From a checkpoint of a small transformer trained on Wikipedia.
Architecture: rotary positions, no biases in attention or MLP, normalized queries and keys, capped logits.
Each number is 500 + 40 x the weight over its row's rms, rounded and kept within 0 to 999. Layers, rows and columns count from 0. Numbers have three digits each. The size before them is the row's rms in percent of the matrix's.

# down: layer 3 MLP down (transposed), 2368x896, rms 0.031, rows 409-439, columns 128-191
# gate: layer 3 MLP gate, 2368x896, rms 0.0321, rows 410-440, columns 128-191
# up: layer 3 MLP up, 2368x896, rms 0.0322, rows 410-440, columns 128-191
down409 099:557529469564481456497517517486461507503482496398469526521476474519540572477548473482456414557539565532472518524478563531483470469477481480503535597530500490512475514587556497517493510504535492
gate410 102:521527487504502456509466498501471479483505516525498466481524562489527518571556490503501479470531495550493528417473483543421492549532541524521531524565483539476423428527520517536564521522508462
up410 110:504506538506475486538474515469456511508482441511410500459510463445572524551492514559494492489467476497543471490474444518492467445517469536532443532463541518465471425518490479569510500485474519
down410 102:437460530569445482522477525517579488489405527450531511510441510522539540486463509478492516467491556476407539465543478531507485522499528566473495525532478519553477485546475421486547527470517440
gate411 104:475494519474511489479510533541449492429458430452489532484561455438477469484432480512483474560475469479547454436459470451467470504520507436536482428410495476518517452560546503493482511492533476
up411 105:546451508406506457517444452510569545453525519500513550625555532538459440505549496507491474519512506527470538456556483514621583499424512408492434370573510501490530513464570514536556416500528462
down411 102:537511496508503452538511496459476449413527496491539482527460552522526457451496619495534532499561468471497491548528480526435496488463474482492449505505502509507461464509595430490536514550461522
gate412 097:417484513513464555470436525424585497443515526470489486446464533460485527523501525509445468467514510488477491516453479493450420502497510477459500451533475492518426532511502498574424478508513452
up412 098:567441437585520419512501476536501476461412437511467465499461528490547484523456462466525500510473508500508528435563508551460507562482502523542506445488478454457514502474510590446564573519540463
down412 100:436525446514518464511549529473493504536509427547467480411486468531506435492467415502532467570488557529457430519560448482497416454506490502495481477535492471475516538464499503481515610566503510
gate413 100:490566500447505482495528552471447508511395488474480411518492565551448496521429492433502522584475480492549505536469562560478546462521527535497460579590480542558496510457514503559545498441576502
up413 099:525507453520518477528435492502493501524462527496481462463406577459511466494476432500526488509463487462467430519526548521479474512469571503470390564575496520434448565522513434573515462567555451
down413 099:510499525496521504519538537555560431484513543499587506447533528513516474432511508447480526504555493581523525500555467448504549481504542429549510458548498450508463579459465506477503484437513499
gate414 097:480432500496553513468556516542517504511576570580509501475421460474520457544430432396467432526496531471442553497449499485531505517529480502550506484548522479524461447492547489504490527544525455
up414 091:551476529541559485447521497481489451456484552524526554505389486417534558482430412469496411523503511537447552517509525423533487451504510477566484472477496529526524480460571471509469491577499453
down414 101:442459468490530595495617464569431459504486474539600536484482443524517552507442458463458535538451448549534549493574512481541512552492485486495477483518494460500514464542532487544445500550467450
gate415 097:478536516487546508457437409506571485527476496486469407468502473463511492537484583511509507547493538492532505517523499519572462452482561513466552499481444473471440557483465556495546511496536534
up415 083:559508555473483519492492513577498515495489426577533497571504512547505410524536414487542447558545506529432476428443491433543558521488426528501438552564492478514466435531518528544509468528491514
down415 089:497533479507562433543484435464525466496457552401495477458551484493509475523477509449546472444446519563424518478472472457545500469464522549480557483453426517491492580486458456517530557483593537
gate416 095:505508510493494466493530471439446671499473514453521489493485468393482463546468483459499545472526506473499492455541538579496520539589494436494455447559527506508492496508543481509399576478485457
up416 099:477465525564576426533485475488449537457505591557486532502574476543458512529475445532551508504497520572567549519494524523509473517585513468523492530494460455486455471463493536522521511540505519
down416 099:479490517501516468427483483419584489500460523449478531465468454499507533466536513423488488526465487547450466546616521460544493474503477487486551422503489551490448486582455460548436539528477442
gate417 100:505502439473525471544485452568508487481552484424513538533413503484426539542476531495497500481443484575593525573479481544522499511484446530534489545508524516494550435492419526495528466473489433
up417 106:581443441545431563547521532478417445555531511438465453565469507468566468473453464524548455481517494402458476492549426549501466474477462515546473550586539451438493486507479494505428498545498521
down417 103:511444452508497525505514538516442521486423486467459458498545519510516514549466486503458486520547491432495497479520448498463541488506549538498510486433486522505466509543496472434544493539509503
gate418 107:555497415401537514526555460558532486511504523543539510515506547486498532535492544512466496592519460499507487505411481522543465554538474545489508481500470504455473474479528504487513539500541520
up418 102:499448543560566466537576507469468540500477456517443450431508520421513513426475526540458508531512512519452496483499486458421523511555427491458526506491515511536552519456442430461554479494543490
down418 103:497441589561505553490559558495548500495486481509511518477487487513481526473526507449455444463516488490549466586533501402519562475484537471538518543559515503593467518536572466489433516450519541
gate419 096:489488475519474521498501468520509434456415478535482516455425467418472484485540512421431539493456440500501517461513520528485536573521481542427540517441530490514441419446462542543476448552523493
up419 096:412431567507486439493544448486530575461483503449500482608551475504555483422471481561529443549515515528506425552479545481439515549470393483439532494545451470527484522513480425585508464501544445
down419 093:470499543516554545513498442530441468515472533472513477467466435548532497534489547508532542510530509537499549542560493504497442519454579516502562484582478503490458544514460486517495500528523484
gate420 100:503515514525506500503534530520603468468558508507525501467587519459426546401495497514481531537522501437522542474509536517554455500557488491437487497478460582535409482502493474553515472493529464
up420 102:514458495421514454477540462497442556558564509520452475460402505539540465483551556505544533518487526552471497458523535491487473494472481554521534459450532493534563518563463545511461516437473461
down420 102:477503502518563536445540519546428534456526529552540565561492486469499457591477482556451536481536458522418478488475457473530486497508492474485544480505526511476531497454538494485543532552500475
gate421 091:532487470466464552500467444557497522452462517521473489517466458453510529566435522494547462542438546550468449434475499525605498476521400519429564492497484499510517526503598483500485523507521505
up421 094:498458555465570500449491485501485497530494404497508531563466511481530535449484507492525444429464451464475556535474567512403485477460520492546437537459473500440473548474462556523516553536517533
down421 095:466458559550492521500464482497515486464453495514547457432539541548535434454512546512534467524537488520472507525505484439463558514599510494539493547496526484520446440475542495531502509520492427
gate422 101:541585577488522481475486440528417509482436513551517451446523526471482489579508448511416455508493475537483476497419550495492536463509508469483470545496502520485561492442434481510459466570475404
up422 106:558447489508518456509477534471529585506623479536473558547498444501555473515461558491550461442502502525511549496520549484447481537494565476597548415472484485528496540510481473534477468494485460
down422 102:502486500504548439469497490459494487498537503592541526472543540437515539484397559489528462412504459456426443524533529527430510501553470503576544500522531488487504505478456447550451552515580474
gate423 108:589484439494449564508552451522478503507467552447530568464437447518471478535552534522418477501439528442497516512452511574453475533457454446537520505467459475422487442475467533530502474475564535
up423 106:537517588511486478533556555481506485466535480511465495452438544437518502502471470482537471490462476533517455523567492565543510534629544538461525549565425480446478529450568463544491461489520515
down423 100:455556517484529553485496496552526521483499418501514479444498537489440524465465501527532522496470505529429444509427450471457493571487547513499468546447546482453497541536529506553631512494477486
gate424 102:395545534500481455520528454539519494499452474531525545478579522471491503484454417554526432496452464503521470433514468434510519532537550498517494456495511451591432508467524503529490495527454534
up424 100:453470503506553510447565543501457467468485561595495541540523491491522404417523432447468448456467439474478480510551464554471545542468447510516481540446561442450521513519513522509434566531458472
down424 100:513443484544452506423528484481525510542451432572551509496517475574545510493514495448479552557512560461471479476503544453547485477410504517471531455599503546516514527457576486536521476528613504
gate425 099:493541500496572459446467554517518487504584520592427552552466460486453433490599531483498466543516478484443490444548542475509520477451549539522510437539486504511547523584521474485385465527506479
up425 097:494490509478434462522496486512494534485468407483548518439509567525558532503432498495548485520491517554586439489521483549489541529485512472527519424461499508405435418492539529473570463519473534
down425 100:544567422516515525561512499584457473443486559535451452547525467448479555532529485483482478429440494494442487452493465515541512466516557495510513511496501476527460431508555512580476485418492513
gate426 096:512566491514482485456454483489481533555516488515503473521453484499494485523392506433534485509506496608516490492485454516544523479457495555459470472503481504458431544452514514492451503517519495
up426 100:439512479512550429552471534514426477511577595514544416525536500512481481493460527524525469504458541446563478493499495468608465446490483505545481454487547580467474513481504500511496488501558457
down426 098:539454520410500440531412569513542529503554473476493420402498517512453504601452495539541499511434474512584557556465541528523525484489423463535428471433472497503528476484461488533472507506465505
gate427 103:554556454523542460574395510494507540444488497532505481482544462538513469511523502468455537561489489483524501481486458516448556547463473454502525558458505538532581536480478550508591525510565444
up427 103:520580514494434487525466504498563520528514436555470546456498536511539383503483547464495461455516504524514542493450535523443480516464441475557535496431455519491480572514521506549550509526497553
down427 099:514457441498487484549505508541526513545574490532557477568484464508504542518484525482433502444410493556464514447482492470405485505501477444472517484539458482515520479565441539489518510458501459
gate428 099:554443501452499499459562465438521535538530466499473470496460520466482438462498552521540570510544445511530502500512481529514483493472476530574492550435516433486538506536542502553459482506498541
up428 095:500475458458460580523486544474500521448539527510516528535468495517536492511515465493535574495489471536537546518527509469522484453474497522432503468524509546569454539536451488542618601536550436
down428 099:563481498574441435531507478455473494493565525540431475467547512489553503542456539515595508465468473578465516452511485499523486519483491559511519500476450517494515512467450537489455482497520459
gate429 094:584561522547473507443518423526436548466530470437524515481558503495445482526581619540474516520473466566493438554527541470528443521563485486549474513450455524524477516506521516445500588503460526
up429 098:468489466556511557520574533462536506563455484510480432491516527493545507483465554469538451442462409467461520532495560449513513534530486508486449467395558559435435623490550481516530506463503515
down429 100:435481470498546500536508528439481525481525443474492552497540512499462535463551537465438506462531400482465469534468579512519544491510578491460482521502532492420458523489474511506496551455533445
gate430 109:557457505512444518522497481511479505474559446450547494507449548459542489539488526480563543531522547548544476509531472544524442451571505484480504393574484401439527443491469495452457473591465478
up430 108:481485509471441497397503510460498567420528492528452471509602456474480548453476509522483499573480482415543525426510486471559510562456490565486526479481552541516486550465438523445485453530536533
down430 104:503525482485597483407500520559523486481491530533441537484557493548452606535490503486501465432452520383503465538480513471462432437533443495577420555498546515471503536514528534521546489468508488
gate431 103:502462511453536471518501591494434505483454474438530497476503507487487478463481556480468545499528482476466501451517469447451482580513505508531510475522526539471498534454478518469516509519508487
up431 105:472441559491539520507538593481401470467483508448478455467528564489512505484479466412480521509509557481433502445483489494445472485570554520479487475571490561509596559506486575502567576500469501
down431 104:548421499540574557505467493517515488535525522524464458459460501546446458554532542545486506493414465526525528480542525450488534529561439499447428484460468465508500518512448462433517590524506456
gate432 102:534480454522482512489584483439515489477568515540484467493543502445499451458545527504506466536500508523500459467549481506538498463596501492506525513486474469530501524477543554474486528438521506
up432 106:492483525472396440558521480462487504529551494539545497458493470470440471410488462491544497531518525591520506508436560520540527508569502510444544507494509433514508486468448539488530416511559503
down432 101:481479514560511493555625515491506459420526548423496437483451412469396496487531574508490437553532558537466525496502514446493528470538498523518500514505457459545509434482425539464552452513498495
gate433 101:517491502509528562499448494466491478453505552485527451463530507464479448476536475489493509465541449510525481425430534528448391523505502454557504514563511484503453490537445514512465443537478524
up433 101:417544527524569452531467537496540445491498559518528507450555498493517492543523503471599503443534508486499526481501505482488495471563476449498437562527554504513476408462507568587518461475477497
down433 100:539422484514491512560467536454472506464473474554543572453514467532454478508521449509436500552523467564582441502541499433471530487528513473506571517464538498527470572500483529512503524480462448
gate434 095:486496493502540486577520512524519494523583543500506514461564507547483585488468478428556536488518521439534456433478477484459511472506475490488512522499564539502533520426462493541544474508524534
up434 090:554453526542547500472525574526570441533469467506547480493524566542476468471564560458497581517499514476509514475494517539496466471404511556510515474536455577571445546469503489451481518548453424
down434 099:465559524436503445555468465492512493493495441576522520456516485538543445480561468452530471515546503466455493434551489480512488467515545498572577491450494503505509500523535500479396498560482469
gate435 094:494449485572480574429467555573465474548475466543461472499525500510437446452500505522482511466486472439568427493504414475540459489575525462438504447545413460492390467534536482466405478540445483
up435 098:435529556484449472541528424465511442502517538450547478535446480454506507538478509470486552544532548529479485470609511551479484494495514511508527569538499522518540566466411498464540474525465576
down435 097:535491519517528458474491482493496488449518467465469565497448526511449583464505499563480560528523539528539522509531447499522479489435492542527475515528510474551520514475439482529445456504536524
gate436 106:495502515533545458448522472456480504583493441480535521514584497527460453471504514448541551523484523499459447494555536552490492494485458538527571489516517507532542525529555510454563542461496530
up436 111:460488497450535523545396485525516435467498481491463558503520486515448497457553474437475436435486537478514537521425472464509460492509480489505530509534517484496401464569573476555524504539511496
down436 104:524475467457509529496559453509503438505495531490483481518573503461458487445497492505469390502458561456477543516473433441548408480514520450499466418518506474505480515520488469506480466480541439
gate437 102:553475462488496497521467511528485520590531504542517529495510485475457492522544471516504440512503507476560466439540550407537477523480496539452516460468465497446508504445511491478528503505548525
up437 095:470481479555498528525520559479461550531458500485546568457488475514515610533549520473491441557513465462419483509501461524436486480564485514548463485452504454546505533512489530524532503449523519
down437 099:439533501499503533531572510475466507507480542473514551388490540545549503515514462485527514466587525576445523508427484497533435480482522487496532524539495537476526556516535536513491458517541519
gate438 094:531539514548497445519442450532505505566492456509574532482568466527473514465501465523581446540518404438478439447554500510511544556452549544592597494499489484518579518537512518527518472516542538
up438 097:526542465431471500465440469513514503456514532472539506557548559477486530522456526490468519589399457528519544538506465492470498474436569496419532466475454518552513430446464550463500465478533523
down438 097:516507464481534521513479519586497429438518519505511529427568500481512515465479547492496562483500450502504589402514571518431467464487495556534519476491477461509498500478480465496443485470483475
gate439 100:513525455595612577472471466482548479567516498474486507465529506503534517411551511548559427495472511458461506537447513515537525466499500457514450456568452472537381521468456448545545486523451462
up439 099:521535469419450485493495479528477554484476569522446505579469615465481532472427513508495582567467566481492514525456556461491502440558447511485480537479544509427539512571508548489442554489523556
down439 104:494534513519535484458595494525534493484482552497431434451465546516499459522469490458483511501469506459494525505460494470519502482456473426528446543504417557484496535435464449425537491497433524
gate440 105:488401562569521531452488512569567494494495536488502477555534515518477512462543668476558523504499491561516478521459433432497523468465490538550518490496521540458492427530478457513451554404456530
up440 105:530485507471526519464480479481475506470518480494493478474488492539537484441440547521506468472534489537577465514492420481469576584483482475545521495512478548500550472556445544525548537494501524